config.yaml
positions: "learned"
qk_norm: true
tie_embeddings: true
parallel_block: false
init_std_o: 0.0217
init_std_down: 0.0
optimizer: "soap_variant"
warmup_steps: 56
decay_fraction: 0.794
batch_tokens: 262144
train_tokens: 687800000
Each number is 200 + 40 x the weight over the matrix's rms, rounded and kept within 0 to 999. Layers, rows and columns count from 0.

# layer 3 MLP up, 832x256, rms 0.093, rows 109-217, columns 192-255
180,145,238,122,173,288,218,260,259,230,209,202,160,208,176,227,212,192,263,137,213,177,104,214,191,219,217,228,262,279,224,240,172,152,186,214,256,207,209,148,193,198,235,154,251,137,147,184,147,245,303,197,202,206,201,186,212,176,157,187,215,210,178,195
263,120,225,179,186,189,188,224,206,186,250,136,120,184,125,168,168,165,227,136,179,151,240,253,176,230,213,176,171,207,231,237,154,249,216,220,216,262,155,188,239,214,184,143,210,211,187,204,230,177,203,174,219,151,208,165,238,164,174,322,161,215,138,153
142,195,211,262,178,172,208,291,175,178,192,148,173,218,110,196,225,141,206,168,237,99,266,227,172,227,244,185,252,221,251,184,253,229,187,184,214,161,269,248,247,193,210,154,279,194,106,223,194,174,173,111,160,152,163,236,198,146,230,240,204,189,156,131
248,235,227,231,189,169,207,250,79,186,163,267,221,146,193,173,128,187,199,150,262,230,216,206,202,200,113,191,193,164,190,198,200,219,298,293,223,243,295,204,230,206,243,149,204,212,169,106,184,197,172,270,124,223,175,172,143,212,229,178,202,236,222,256
193,241,151,197,151,191,215,241,205,207,187,242,255,215,191,150,163,233,212,186,188,187,179,287,238,215,181,231,255,195,224,291,179,205,224,204,231,158,163,223,197,178,284,180,171,206,259,122,312,188,226,212,123,130,261,192,175,304,228,206,233,209,143,150
196,235,129,250,238,169,229,175,225,203,195,228,216,232,189,133,208,203,234,234,203,230,146,136,172,165,254,175,105,187,239,180,189,170,183,144,224,222,249,302,203,125,216,169,258,205,179,153,160,135,260,212,180,181,261,104,224,194,219,214,264,240,248,205
220,186,161,218,123,140,158,232,202,225,232,174,176,221,247,196,155,229,204,161,207,158,248,184,155,171,135,155,219,252,193,120,223,231,265,312,208,165,176,143,159,185,217,222,142,149,220,215,246,189,183,161,183,178,274,185,217,214,205,178,196,125,218,148
149,141,210,147,210,233,218,200,152,226,224,213,192,157,231,193,239,249,248,157,224,142,188,272,195,212,250,245,201,170,253,182,236,165,165,235,217,216,117,187,162,280,111,171,209,226,226,228,184,232,206,182,217,188,170,163,148,155,218,150,193,180,167,247
277,256,264,208,208,185,190,164,201,237,133,159,148,177,174,207,238,132,202,226,279,144,221,155,267,168,238,240,210,163,132,207,146,129,290,288,273,269,191,134,258,277,179,241,142,213,190,203,210,229,246,193,226,202,245,186,197,152,168,208,253,254,217,157
265,239,216,185,191,219,108,203,200,228,309,204,144,195,194,225,234,229,249,183,142,195,179,114,196,195,224,201,198,267,194,223,199,281,203,211,243,161,260,180,283,161,197,238,260,242,205,215,209,175,192,188,277,181,147,237,181,244,212,251,230,184,230,124
238,264,218,205,207,216,205,209,217,243,193,227,164,268,177,178,235,208,173,204,180,149,190,208,229,236,167,179,266,108,249,147,195,259,174,237,179,230,227,183,203,243,257,214,252,190,202,171,208,269,162,194,270,198,141,195,198,169,219,238,217,239,268,225
254,229,175,284,163,185,163,182,221,223,259,189,238,153,139,160,219,181,240,169,189,193,98,185,235,201,192,230,258,240,227,201,265,174,174,196,192,172,172,233,145,242,268,195,168,231,205,192,162,222,236,194,184,190,260,275,177,169,158,157,182,204,257,175
193,254,128,204,217,153,140,167,256,138,192,210,203,143,191,122,100,208,160,164,206,192,187,219,220,176,167,248,191,207,156,205,188,206,213,209,194,131,167,172,294,170,208,216,95,220,241,207,160,169,223,148,268,213,193,112,197,221,137,191,247,232,112,214
206,200,178,213,218,223,226,233,206,227,248,262,194,199,219,136,169,262,170,193,146,218,180,159,172,162,130,198,169,208,292,182,160,112,242,178,181,210,186,208,259,234,225,194,172,235,149,221,195,197,253,215,210,195,222,177,155,227,234,121,143,268,179,165
184,156,235,203,181,296,212,221,214,209,232,187,231,223,215,133,210,266,206,213,247,139,203,224,198,171,243,230,133,233,167,169,126,253,225,220,162,203,218,214,222,185,148,261,275,227,217,161,153,143,178,181,239,226,153,172,218,216,243,192,214,186,269,219
209,208,183,293,224,211,129,206,178,141,188,259,195,224,144,179,266,208,197,201,211,196,196,273,153,175,203,174,168,109,246,168,216,162,159,214,204,193,125,218,231,123,138,227,177,200,260,231,200,170,248,246,191,216,267,195,203,268,216,254,139,101,225,188
219,176,263,197,196,248,239,186,159,209,237,219,250,190,169,214,158,196,145,228,160,265,183,233,158,221,241,173,201,191,159,198,236,227,205,234,174,186,186,124,263,188,150,158,244,103,257,156,178,237,151,159,210,212,213,211,242,168,225,275,167,198,178,160
208,220,196,217,192,129,171,186,131,126,170,153,124,163,244,174,128,208,168,189,178,231,202,237,216,240,162,209,186,267,134,203,173,191,181,115,192,163,210,188,202,194,245,153,117,220,171,149,126,189,208,205,206,233,179,138,228,143,167,240,183,193,195,197
201,177,194,226,187,164,222,215,217,153,261,165,169,270,177,257,156,155,248,216,247,163,143,172,197,134,193,182,211,241,198,217,215,243,227,240,185,175,168,227,204,239,142,234,205,251,108,160,215,243,177,235,230,260,235,259,191,184,187,191,257,239,141,191
220,216,201,214,225,163,156,210,244,183,224,231,298,209,254,170,207,272,226,305,193,207,170,226,204,175,164,147,131,231,156,292,232,188,188,228,192,212,258,128,215,176,174,282,235,202,185,216,237,175,219,253,155,150,173,228,276,189,229,298,184,170,227,246
275,281,220,159,199,209,262,157,217,164,235,157,190,196,202,200,216,240,228,134,213,200,227,214,197,130,215,214,236,187,220,224,178,163,216,284,152,223,242,139,177,190,225,158,193,221,223,270,242,203,200,256,244,275,206,199,198,225,182,249,151,191,217,242
195,191,171,215,247,197,261,213,274,201,252,235,161,209,178,202,192,259,182,188,178,224,188,224,267,178,180,194,134,175,191,245,208,256,173,129,157,216,213,178,226,279,275,164,221,186,171,170,222,214,213,226,236,202,189,308,131,218,196,151,141,208,201,225
193,207,224,202,154,169,132,128,212,194,232,149,134,164,220,166,165,173,200,203,167,223,135,198,263,164,131,182,175,206,209,235,194,231,279,182,201,222,171,226,224,244,187,222,181,204,195,196,282,214,276,194,237,257,197,236,212,202,184,235,173,218,182,220
261,167,202,220,194,198,169,184,173,198,243,214,162,209,130,219,220,100,250,194,240,218,232,244,194,213,125,205,221,194,241,232,180,186,163,178,216,135,213,194,157,177,226,190,218,239,197,257,145,144,143,219,194,240,237,164,179,273,236,195,153,187,183,176
177,271,112,188,163,236,195,256,170,184,183,230,301,243,253,190,170,173,188,165,172,252,197,205,203,190,163,172,178,124,150,168,236,180,201,211,148,224,226,145,151,227,215,157,180,220,195,217,211,145,193,156,189,177,219,187,180,235,230,181,183,172,256,198
233,214,236,229,214,227,226,206,143,201,239,248,196,287,243,182,219,200,201,279,158,252,153,109,169,175,134,208,242,150,168,278,218,116,175,222,268,169,150,245,216,239,163,246,225,230,236,184,228,203,151,161,171,149,180,249,245,166,113,182,171,187,224,201
212,190,163,215,249,203,120,243,178,153,133,193,188,185,210,212,222,167,231,183,308,181,258,184,212,208,156,210,233,162,244,145,186,184,199,207,206,195,159,145,217,173,128,257,211,203,230,216,226,184,205,185,189,160,167,170,206,195,135,256,177,189,270,242
194,171,193,157,155,232,156,157,172,244,199,171,214,160,151,248,113,307,240,175,236,249,185,178,184,197,222,201,203,149,207,179,188,155,193,215,237,188,168,194,207,227,221,228,199,279,219,225,154,210,177,202,194,143,254,212,239,194,203,158,174,199,153,151
155,178,192,266,221,155,253,159,184,215,215,197,186,248,233,105,228,169,317,236,174,168,201,213,189,164,225,189,245,189,207,190,172,183,225,173,205,133,245,224,268,114,225,213,224,229,198,206,183,250,151,190,230,216,241,159,259,258,172,169,162,211,226,191
163,108,171,180,184,212,227,233,254,221,179,121,195,205,255,218,213,233,218,249,236,220,194,157,207,254,155,236,196,203,154,199,170,243,235,199,268,202,170,212,223,254,272,173,72,165,139,180,200,182,165,213,172,267,221,170,250,134,220,217,122,226,178,233
199,200,222,249,140,117,196,194,253,294,232,275,261,205,150,215,128,164,204,236,189,155,222,221,194,207,182,148,95,249,219,224,213,181,204,158,235,200,211,207,220,208,195,271,219,205,177,222,232,230,276,218,205,197,184,233,169,165,268,154,260,256,106,240
206,252,261,185,240,232,148,186,248,202,165,135,182,188,215,157,184,225,180,75,122,199,226,234,190,204,191,254,207,166,281,138,247,244,253,256,257,155,163,198,160,226,212,172,202,108,275,256,166,219,249,158,229,176,155,208,103,187,251,252,197,182,156,133
251,138,169,171,195,205,157,280,227,202,135,180,251,199,271,195,211,145,282,148,273,188,171,198,130,251,215,196,177,190,160,273,145,175,220,303,207,308,220,174,289,241,190,202,182,217,202,138,245,182,199,203,211,203,182,156,264,214,156,236,154,206,205,132
191,143,175,173,209,204,256,215,147,203,219,236,268,218,225,195,183,183,182,228,153,240,169,167,176,162,278,280,115,245,214,164,203,198,255,204,198,204,232,197,204,231,110,168,187,223,219,173,158,210,302,235,215,212,225,201,207,238,174,222,258,154,220,94
150,192,258,183,202,295,171,255,182,158,218,219,206,193,180,198,113,119,205,186,232,172,249,245,154,172,146,273,218,249,197,204,237,242,153,215,247,196,169,131,170,216,251,223,194,213,202,249,176,134,276,170,195,257,243,234,204,154,199,219,196,254,218,120
203,229,241,190,132,251,203,202,178,196,133,128,260,201,215,198,224,184,183,172,239,175,174,172,97,223,183,223,149,193,181,190,217,152,226,164,244,222,196,212,178,176,187,131,219,181,238,195,214,300,182,228,193,213,227,256,175,170,159,247,194,165,133,250
223,171,194,200,205,175,187,221,188,151,192,171,177,237,182,126,152,228,248,147,137,172,191,203,188,227,292,160,188,241,204,118,165,233,167,249,196,199,206,127,241,211,174,232,261,215,253,179,225,243,199,195,159,220,114,242,184,242,192,189,225,243,188,178
174,193,239,228,191,156,221,237,243,206,165,168,120,250,131,198,217,161,184,148,217,173,183,152,189,240,220,199,152,204,144,261,230,212,207,161,156,149,226,189,205,311,158,228,256,181,227,121,242,253,195,198,168,188,204,139,168,143,238,204,213,242,213,151
233,248,155,226,163,224,170,199,225,224,97,162,206,205,273,262,134,135,227,212,179,288,232,169,219,158,160,220,219,163,182,153,273,234,172,162,252,194,163,222,170,194,184,179,187,229,201,268,242,238,247,180,234,181,262,116,258,161,148,162,188,179,203,183
194,243,153,156,198,173,225,195,219,225,228,181,216,222,188,152,212,165,150,189,168,211,223,172,272,227,256,214,233,195,180,128,208,217,198,211,229,182,183,253,187,222,145,228,238,186,235,201,190,204,237,274,177,148,187,257,178,178,263,128,222,195,152,203
257,151,230,216,205,188,229,173,222,216,180,204,217,154,176,211,228,206,172,235,195,162,205,146,207,238,207,215,225,219,252,197,190,265,196,238,212,210,183,188,158,214,189,210,203,221,164,161,190,223,175,203,197,210,229,161,221,202,188,211,215,217,180,207
250,242,178,160,271,162,234,122,194,233,167,133,194,239,241,204,274,281,202,204,210,231,237,183,203,177,229,199,117,207,168,184,232,179,179,158,210,175,293,162,214,175,147,163,195,173,196,160,233,218,187,214,250,242,229,233,162,118,203,160,183,133,210,110
144,266,168,185,130,150,186,201,242,185,228,273,166,157,254,188,173,130,214,228,131,260,222,211,245,162,178,167,143,196,219,256,200,174,123,133,246,198,178,246,203,199,201,180,247,222,188,238,213,208,199,245,171,240,183,205,184,232,199,263,205,176,265,197
214,128,211,212,234,217,173,218,204,186,327,198,215,148,246,182,230,262,191,225,173,275,147,142,167,126,222,177,223,216,135,178,283,195,170,167,217,216,204,259,217,201,171,220,197,189,230,248,155,278,233,171,207,208,120,157,204,176,176,232,178,195,95,216
123,274,228,144,162,196,270,176,170,153,210,151,189,175,122,213,215,204,188,190,214,203,297,184,202,226,157,244,142,273,221,231,133,184,224,202,212,174,236,200,186,157,223,156,223,211,173,250,184,190,239,203,221,242,211,203,199,231,164,251,139,202,235,182
183,295,217,217,179,230,250,228,170,233,252,208,186,186,156,231,224,191,195,132,211,225,188,200,132,180,195,102,197,215,175,237,187,127,172,203,234,183,235,243,163,184,224,107,209,214,257,167,215,202,241,149,119,241,239,119,184,257,210,122,139,199,246,156
194,198,237,185,196,275,243,225,176,168,95,176,195,161,240,192,226,147,215,119,230,216,183,126,190,192,158,190,237,170,133,226,143,192,171,203,225,209,152,211,188,113,230,204,196,201,197,163,214,199,210,148,189,205,257,169,234,186,237,185,240,163,161,304
240,211,130,157,148,135,234,202,243,160,246,240,189,189,200,193,245,175,187,172,158,233,234,168,232,167,275,168,141,109,228,160,234,235,262,239,235,253,242,191,182,188,174,36,252,220,184,223,239,142,219,197,243,172,195,163,274,184,186,157,182,187,191,236
235,257,228,179,166,288,173,236,149,175,218,181,159,151,181,229,273,215,245,149,237,185,174,178,265,206,200,188,250,175,147,124,226,184,216,197,203,199,214,188,232,135,144,247,115,210,177,205,197,184,204,162,238,166,250,176,187,224,176,298,175,315,203,173
184,220,185,279,163,163,221,175,245,188,166,213,161,292,135,232,242,227,203,212,180,166,171,155,169,178,162,154,216,214,160,188,228,213,201,144,204,238,193,236,233,221,249,201,214,146,168,220,205,225,111,175,180,214,171,218,162,253,217,250,191,183,158,167
172,235,218,212,159,216,273,206,161,239,205,191,144,142,272,196,182,250,228,187,222,218,131,186,134,184,159,196,175,187,159,217,116,190,171,209,202,248,199,230,96,238,247,252,175,209,181,227,199,285,240,203,169,205,180,136,183,151,196,133,196,192,185,232
187,200,248,271,220,217,178,254,255,156,153,215,229,144,285,161,166,134,214,256,201,185,212,158,182,220,159,289,174,167,246,242,237,174,193,240,245,216,225,328,133,175,243,143,179,280,243,154,220,189,301,192,254,220,189,211,215,237,207,234,184,256,216,222
99,268,142,224,203,234,148,195,207,270,206,161,193,175,193,237,156,195,191,210,289,217,220,316,227,227,202,228,213,216,233,184,230,170,251,123,205,196,198,188,267,185,187,250,144,197,188,196,249,252,157,204,136,227,162,182,208,195,171,218,158,176,200,203
147,187,194,217,226,158,222,127,219,147,161,284,139,199,211,243,152,162,249,238,191,165,201,214,145,234,243,192,236,164,195,208,151,262,204,233,226,224,190,253,202,253,179,167,257,184,116,212,224,209,255,224,160,169,211,297,157,197,208,211,150,227,150,218
185,209,210,202,216,217,217,189,181,176,175,204,165,193,202,206,194,214,204,191,191,219,215,221,216,208,201,189,207,182,201,215,244,172,205,240,202,189,199,176,211,222,216,201,193,229,216,153,248,247,172,220,199,164,192,252,206,190,210,179,223,217,164,206
175,245,193,242,222,248,182,162,214,186,186,256,278,238,184,200,213,230,216,154,239,260,164,234,154,221,237,205,206,151,226,141,229,227,215,251,179,158,171,158,177,146,217,214,225,175,164,124,281,163,152,181,212,194,210,208,245,204,207,136,147,201,184,161
164,209,168,211,236,185,194,114,186,159,154,226,194,172,191,201,277,236,199,252,197,179,199,200,203,118,151,240,186,205,214,231,244,263,167,113,146,170,196,111,264,241,192,223,173,173,193,256,269,199,178,228,222,199,196,191,187,250,119,160,196,168,265,260
181,190,188,210,208,173,82,250,233,292,172,238,212,304,141,189,169,164,202,158,190,213,140,272,193,254,186,208,244,190,220,224,225,215,191,173,257,184,199,177,161,186,202,125,197,254,196,201,230,215,149,199,199,166,166,209,127,165,166,149,183,159,212,129
197,193,186,212,161,247,194,184,247,200,228,227,184,252,196,217,234,257,199,189,166,191,202,190,207,228,238,163,212,190,202,270,188,236,208,230,248,193,206,164,165,178,110,292,177,221,149,226,174,269,206,198,217,234,169,247,165,265,214,70,220,158,254,183
173,200,201,187,254,236,254,164,233,259,171,216,253,151,186,180,214,200,197,209,139,184,211,213,199,238,181,198,184,255,154,145,176,288,223,151,196,232,165,229,185,287,255,196,190,173,251,236,226,209,204,215,227,170,192,206,200,155,254,190,154,234,191,238
188,186,228,193,127,133,186,186,277,232,236,245,153,288,223,72,232,185,245,174,153,169,273,206,251,231,219,185,178,160,183,129,193,181,156,202,185,155,243,254,148,198,238,284,177,188,226,133,165,258,213,179,210,230,171,210,187,195,162,227,134,206,160,153
203,277,302,84,208,212,207,279,203,200,190,213,211,162,201,171,159,207,182,222,253,181,242,226,205,234,136,169,225,196,168,188,145,78,237,242,176,172,136,218,241,152,233,161,191,136,249,139,233,194,201,188,158,241,182,180,230,211,138,212,224,134,184,185
173,166,171,211,212,156,186,166,265,149,230,189,204,281,139,227,271,204,193,141,214,162,245,160,240,156,197,228,150,222,197,241,133,170,173,167,130,228,143,147,128,175,171,248,145,87,142,203,157,220,204,176,221,230,205,153,161,263,230,180,140,220,167,148
180,162,153,206,185,184,249,207,176,198,212,168,158,200,211,245,160,263,194,172,230,201,250,234,212,294,204,207,242,200,225,195,216,247,234,236,180,184,260,200,236,259,168,143,199,184,127,207,200,165,207,202,215,177,229,156,220,247,153,235,164,214,145,226
214,266,256,151,204,125,252,217,220,256,177,181,194,141,177,216,196,170,273,283,250,174,133,158,221,175,179,195,206,159,196,231,146,149,230,255,221,129,223,196,136,260,197,141,169,154,206,214,233,246,142,181,170,182,172,159,263,199,169,211,200,235,197,167
133,236,189,214,191,208,153,144,254,176,207,250,237,248,183,223,163,219,221,203,246,230,172,187,228,180,256,325,167,270,235,219,168,222,186,217,175,178,244,154,223,220,145,230,148,143,263,166,150,267,278,182,186,154,265,223,219,183,207,151,176,163,265,171
178,215,170,171,198,194,181,113,128,221,204,230,297,205,168,201,254,183,210,209,189,189,185,170,168,183,215,279,157,201,135,182,218,130,177,248,199,151,238,169,176,172,168,182,184,232,194,182,221,212,156,141,200,177,231,228,180,233,161,216,199,210,198,227
177,240,223,214,242,217,208,147,208,251,191,235,210,254,230,144,164,216,210,125,203,116,228,172,225,178,174,149,148,195,259,143,256,218,271,245,192,142,245,129,200,208,199,271,198,236,198,162,157,192,211,208,229,181,162,175,145,177,213,222,212,175,183,165
222,137,184,232,257,194,211,186,201,260,217,183,255,205,222,175,151,171,196,198,175,221,183,207,160,147,199,195,194,220,237,150,189,248,143,249,157,259,304,203,215,218,202,173,233,199,222,197,132,204,223,248,195,235,241,238,218,156,179,223,235,258,192,250
171,198,177,220,166,230,147,152,169,209,170,173,238,131,193,227,246,280,229,251,204,188,189,143,264,137,217,174,204,219,224,296,214,262,156,182,231,215,121,219,230,168,243,303,214,248,235,155,286,151,216,173,223,221,211,249,205,178,182,197,158,224,186,217
134,224,168,185,171,121,189,192,160,272,153,178,173,161,292,188,225,192,182,308,216,174,232,176,176,182,157,200,217,193,218,278,224,168,259,174,222,251,241,179,218,238,178,156,252,183,229,216,183,212,154,163,225,210,199,258,199,213,162,193,259,167,219,191
248,206,164,216,162,206,219,214,203,143,219,139,164,222,195,192,218,198,212,148,172,189,161,216,219,222,234,264,231,166,228,185,139,189,216,252,148,120,243,118,209,91,218,259,151,137,220,229,183,258,196,279,194,197,183,186,129,206,163,196,227,200,197,175
190,232,235,173,179,195,144,172,184,128,165,187,211,228,183,188,248,109,242,198,210,159,174,251,208,213,204,137,239,229,262,189,212,196,174,195,297,150,170,190,152,217,207,197,225,202,224,214,156,218,213,205,167,165,173,192,144,228,281,229,201,180,254,197
139,152,156,133,272,220,250,208,301,185,281,156,159,237,156,239,191,240,245,205,181,159,200,248,133,245,155,144,159,211,158,227,210,157,210,318,239,199,186,131,199,171,210,184,205,149,160,122,192,203,239,149,183,154,222,222,213,276,189,260,162,203,156,211
151,273,207,205,228,175,212,198,162,204,247,185,182,264,204,222,241,150,314,168,111,202,204,184,219,171,258,149,217,207,155,235,335,198,206,154,170,183,142,150,254,194,170,161,170,174,147,288,222,213,177,212,198,134,250,203,125,214,187,271,141,196,152,201
190,136,124,150,142,155,141,182,143,189,144,182,206,153,140,246,251,129,243,180,280,123,184,205,211,189,220,238,172,236,177,196,135,225,150,204,210,191,233,226,219,211,142,205,241,241,353,149,225,200,184,222,222,141,205,149,246,185,197,204,200,155,180,229
181,173,220,212,196,234,252,206,193,218,196,172,174,140,282,192,237,166,155,175,157,237,184,179,218,174,164,161,232,204,257,268,173,181,203,195,223,165,228,308,161,235,201,176,172,189,293,267,136,236,244,195,214,266,231,206,141,230,177,203,167,263,222,194
197,182,205,202,233,214,218,198,184,184,253,172,220,134,245,290,190,207,162,202,180,169,239,122,187,298,255,219,250,194,167,231,264,250,140,175,181,199,190,225,236,236,210,136,170,213,254,160,203,159,267,171,242,239,202,211,211,159,128,149,121,180,182,220
180,185,248,189,243,222,223,239,129,288,269,249,242,222,163,192,184,188,222,235,229,133,83,246,140,206,205,253,166,178,245,192,257,246,240,99,250,227,200,212,191,236,267,287,201,176,227,163,227,275,128,200,217,197,197,198,272,205,248,197,200,116,249,177
119,187,189,261,174,182,209,273,145,170,228,196,178,152,160,227,240,196,204,176,187,194,116,159,227,191,243,212,174,187,187,195,187,238,273,235,216,241,112,143,156,189,172,172,117,274,198,246,284,210,262,107,240,250,197,265,222,227,186,235,266,184,196,201
220,191,235,174,229,235,139,218,207,168,182,217,215,250,185,229,233,281,172,175,191,180,217,229,232,257,222,179,254,179,128,179,198,235,196,233,198,165,219,230,226,245,190,260,161,215,146,198,203,159,146,137,147,221,203,133,172,223,294,77,226,271,184,168
229,247,145,244,306,140,164,282,302,241,206,174,169,288,196,238,214,130,299,222,167,235,204,268,185,197,228,222,213,266,273,275,252,222,115,249,194,122,143,198,186,220,246,215,127,216,213,156,186,233,258,237,200,190,169,243,106,158,305,175,263,257,241,161
243,217,187,152,145,237,202,113,251,171,165,234,181,246,226,251,158,169,174,252,271,195,266,150,140,222,196,243,136,133,173,267,190,211,213,219,185,253,163,200,177,177,198,166,181,215,189,290,198,102,180,169,139,224,242,245,163,181,141,161,263,172,179,209
168,153,241,156,194,222,164,146,227,135,196,199,180,253,240,177,233,221,255,191,167,254,153,211,234,249,141,202,110,205,175,223,212,194,192,173,261,242,177,208,181,119,187,230,229,246,216,184,250,216,140,190,189,192,248,216,240,147,221,180,187,194,204,212
213,207,218,171,197,261,145,193,176,144,263,188,215,186,202,176,173,213,226,41,211,198,266,193,164,162,196,216,217,147,133,149,250,230,156,191,164,253,228,135,180,147,196,289,206,189,96,158,224,149,154,183,120,196,173,180,198,221,131,159,175,172,105,202
159,242,174,192,222,202,196,181,189,175,206,203,180,225,180,226,291,195,240,176,193,89,220,127,208,197,210,160,187,198,160,259,178,172,107,182,150,260,219,157,200,239,184,143,200,200,184,144,252,209,192,212,254,218,174,212,196,189,220,258,156,195,222,204
199,245,241,184,248,216,185,214,154,176,232,220,218,189,112,185,114,218,229,174,203,201,180,174,193,195,210,200,216,201,127,238,212,213,208,202,204,272,225,223,220,215,227,184,180,201,176,184,246,212,194,145,201,171,198,232,193,201,204,180,185,157,224,127
167,207,152,235,176,169,205,199,132,216,197,175,167,124,206,221,143,174,253,232,192,218,156,229,215,215,190,175,222,187,98,169,150,198,151,177,152,206,220,154,249,225,213,176,306,244,200,201,229,249,227,196,234,195,207,218,239,208,185,191,186,221,191,181
313,181,121,175,181,183,108,169,156,186,210,185,179,163,181,205,142,195,237,278,159,117,151,248,274,158,195,200,176,201,171,267,265,210,194,169,233,186,173,232,168,215,136,206,108,209,249,247,190,159,180,243,208,282,162,234,186,200,237,229,234,191,213,177
216,120,251,146,170,193,187,179,146,208,164,235,173,244,235,219,154,219,227,188,232,92,247,230,177,195,200,126,238,214,161,216,131,241,158,227,297,180,179,184,207,275,219,126,211,231,246,186,114,133,186,190,126,204,196,213,223,211,147,214,154,199,194,200
189,160,210,214,203,129,327,246,123,199,181,226,132,82,179,179,256,203,227,195,207,219,176,181,213,184,213,249,200,162,271,184,148,196,282,214,166,163,174,244,155,123,160,170,92,224,204,226,237,299,152,177,175,252,158,139,161,174,216,229,270,256,209,150
78,203,185,274,177,180,228,184,249,124,167,221,256,168,211,200,249,285,219,250,227,185,267,255,107,207,229,97,193,240,179,236,212,126,247,183,248,209,191,224,221,225,211,182,152,187,240,163,183,231,173,204,213,144,218,257,233,236,213,223,160,171,174,172
129,217,143,194,196,307,184,211,203,207,205,256,159,185,311,210,184,196,157,185,188,167,130,186,297,246,218,193,228,261,192,210,130,224,206,238,207,194,155,207,173,222,133,199,200,172,247,193,292,116,219,248,225,260,166,232,183,119,254,206,198,181,174,195
233,167,232,139,191,196,113,197,158,153,237,258,200,196,156,227,200,253,278,240,191,114,234,141,197,261,163,244,225,155,179,254,195,187,206,191,84,226,251,155,184,201,183,209,224,193,239,243,224,268,144,133,182,242,231,126,159,251,217,261,180,233,254,268
213,235,242,256,212,199,191,212,215,196,242,179,239,195,136,210,227,227,280,162,208,179,202,123,192,190,247,177,176,204,167,186,237,243,218,288,185,190,183,200,188,151,164,186,184,156,127,238,185,170,178,222,195,215,179,285,118,176,197,140,208,195,271,119
216,220,128,191,155,299,215,167,164,188,136,218,158,208,229,271,247,245,182,165,215,251,151,240,223,297,253,169,244,200,154,268,172,240,155,204,215,186,245,233,171,212,134,168,253,151,206,147,208,180,162,206,251,172,218,199,164,257,263,183,186,182,175,200
186,249,232,94,174,185,105,238,259,139,239,249,200,247,256,173,197,211,208,213,204,163,229,223,158,106,196,125,185,284,238,223,185,150,267,217,204,132,258,153,263,154,101,204,179,201,173,184,154,224,159,234,224,173,147,154,243,237,191,231,225,140,203,187
237,209,234,133,223,169,215,157,244,179,154,213,215,208,203,190,193,210,174,192,191,205,179,226,211,176,194,190,136,221,215,203,204,264,206,167,126,206,212,224,189,157,231,256,167,199,182,224,153,214,218,125,218,192,217,250,224,231,218,219,229,201,155,215
231,163,199,182,167,174,279,166,186,194,237,195,172,204,240,190,197,231,205,253,186,261,193,228,136,200,213,208,193,223,253,144,179,197,135,220,181,131,215,180,196,255,256,183,237,236,164,200,196,287,166,206,225,207,159,237,249,246,180,200,148,221,195,184
173,143,169,195,223,257,195,243,151,142,200,134,194,209,151,219,201,245,211,101,159,244,166,228,179,103,172,188,129,160,191,242,205,116,150,176,189,264,123,252,163,196,198,98,166,229,264,220,174,138,187,197,252,233,262,199,195,211,168,171,260,205,177,243
143,209,201,195,192,251,214,283,182,134,194,186,157,212,231,175,209,205,155,194,234,173,226,215,237,233,166,162,206,174,176,168,218,156,228,248,116,176,239,209,207,249,218,227,133,240,169,206,222,231,206,148,178,171,136,226,267,178,210,186,142,183,171,187
203,181,158,212,185,198,142,143,237,163,203,205,167,201,165,227,172,263,176,294,213,204,172,135,224,201,197,150,257,203,228,172,221,268,150,165,191,211,257,176,139,230,251,201,263,178,210,135,208,167,183,203,153,244,187,145,212,228,147,202,224,160,189,253
178,225,200,142,253,200,199,218,217,106,226,204,196,225,238,250,188,178,212,192,99,188,204,271,168,179,222,175,223,202,154,149,176,149,221,165,231,173,128,227,195,275,190,177,195,219,251,203,184,219,131,183,272,253,232,173,199,220,176,189,164,221,203,185
167,240,165,231,174,211,157,107,115,172,186,202,200,193,227,172,175,225,154,158,228,174,165,237,191,123,196,231,216,215,203,176,235,206,193,157,219,252,225,219,105,177,221,189,208,151,209,190,132,220,156,200,206,143,204,206,154,282,259,155,191,192,203,213
176,192,172,150,202,227,168,187,228,191,162,266,244,249,238,194,227,267,239,220,159,195,222,221,229,190,179,109,243,226,232,243,203,165,235,167,214,206,211,235,197,231,239,232,245,264,232,225,221,299,243,207,201,260,162,254,191,217,205,237,197,229,281,211
139,167,180,157,253,212,155,224,167,229,168,207,198,209,199,176,221,170,190,152,262,178,232,181,183,174,142,229,138,148,230,164,235,236,249,235,134,168,218,232,246,248,175,203,201,189,149,234,119,241,176,226,202,222,195,274,212,140,125,220,118,145,184,210
197,171,228,226,180,326,206,195,141,219,297,148,194,166,229,133,243,184,211,77,289,218,234,260,178,206,152,175,198,184,234,217,224,159,285,290,163,229,142,174,197,184,180,196,198,160,206,160,197,171,97,189,220,179,163,258,228,205,180,151,236,232,162,195
149,185,172,211,197,167,202,173,241,223,228,177,281,218,247,163,127,158,194,228,197,210,188,230,189,206,276,202,203,200,211,185,160,227,189,152,199,194,193,170,230,225,216,187,207,167,221,221,219,266,206,194,233,185,286,173,240,216,243,250,203,201,152,152
154,251,228,157,230,195,206,210,164,205,215,170,226,275,218,187,209,253,184,189,172,193,214,193,258,201,222,203,204,265,176,193,199,217,251,185,184,166,239,197,181,198,139,264,208,227,201,192,181,175,171,218,186,177,218,227,192,241,176,201,243,214,231,179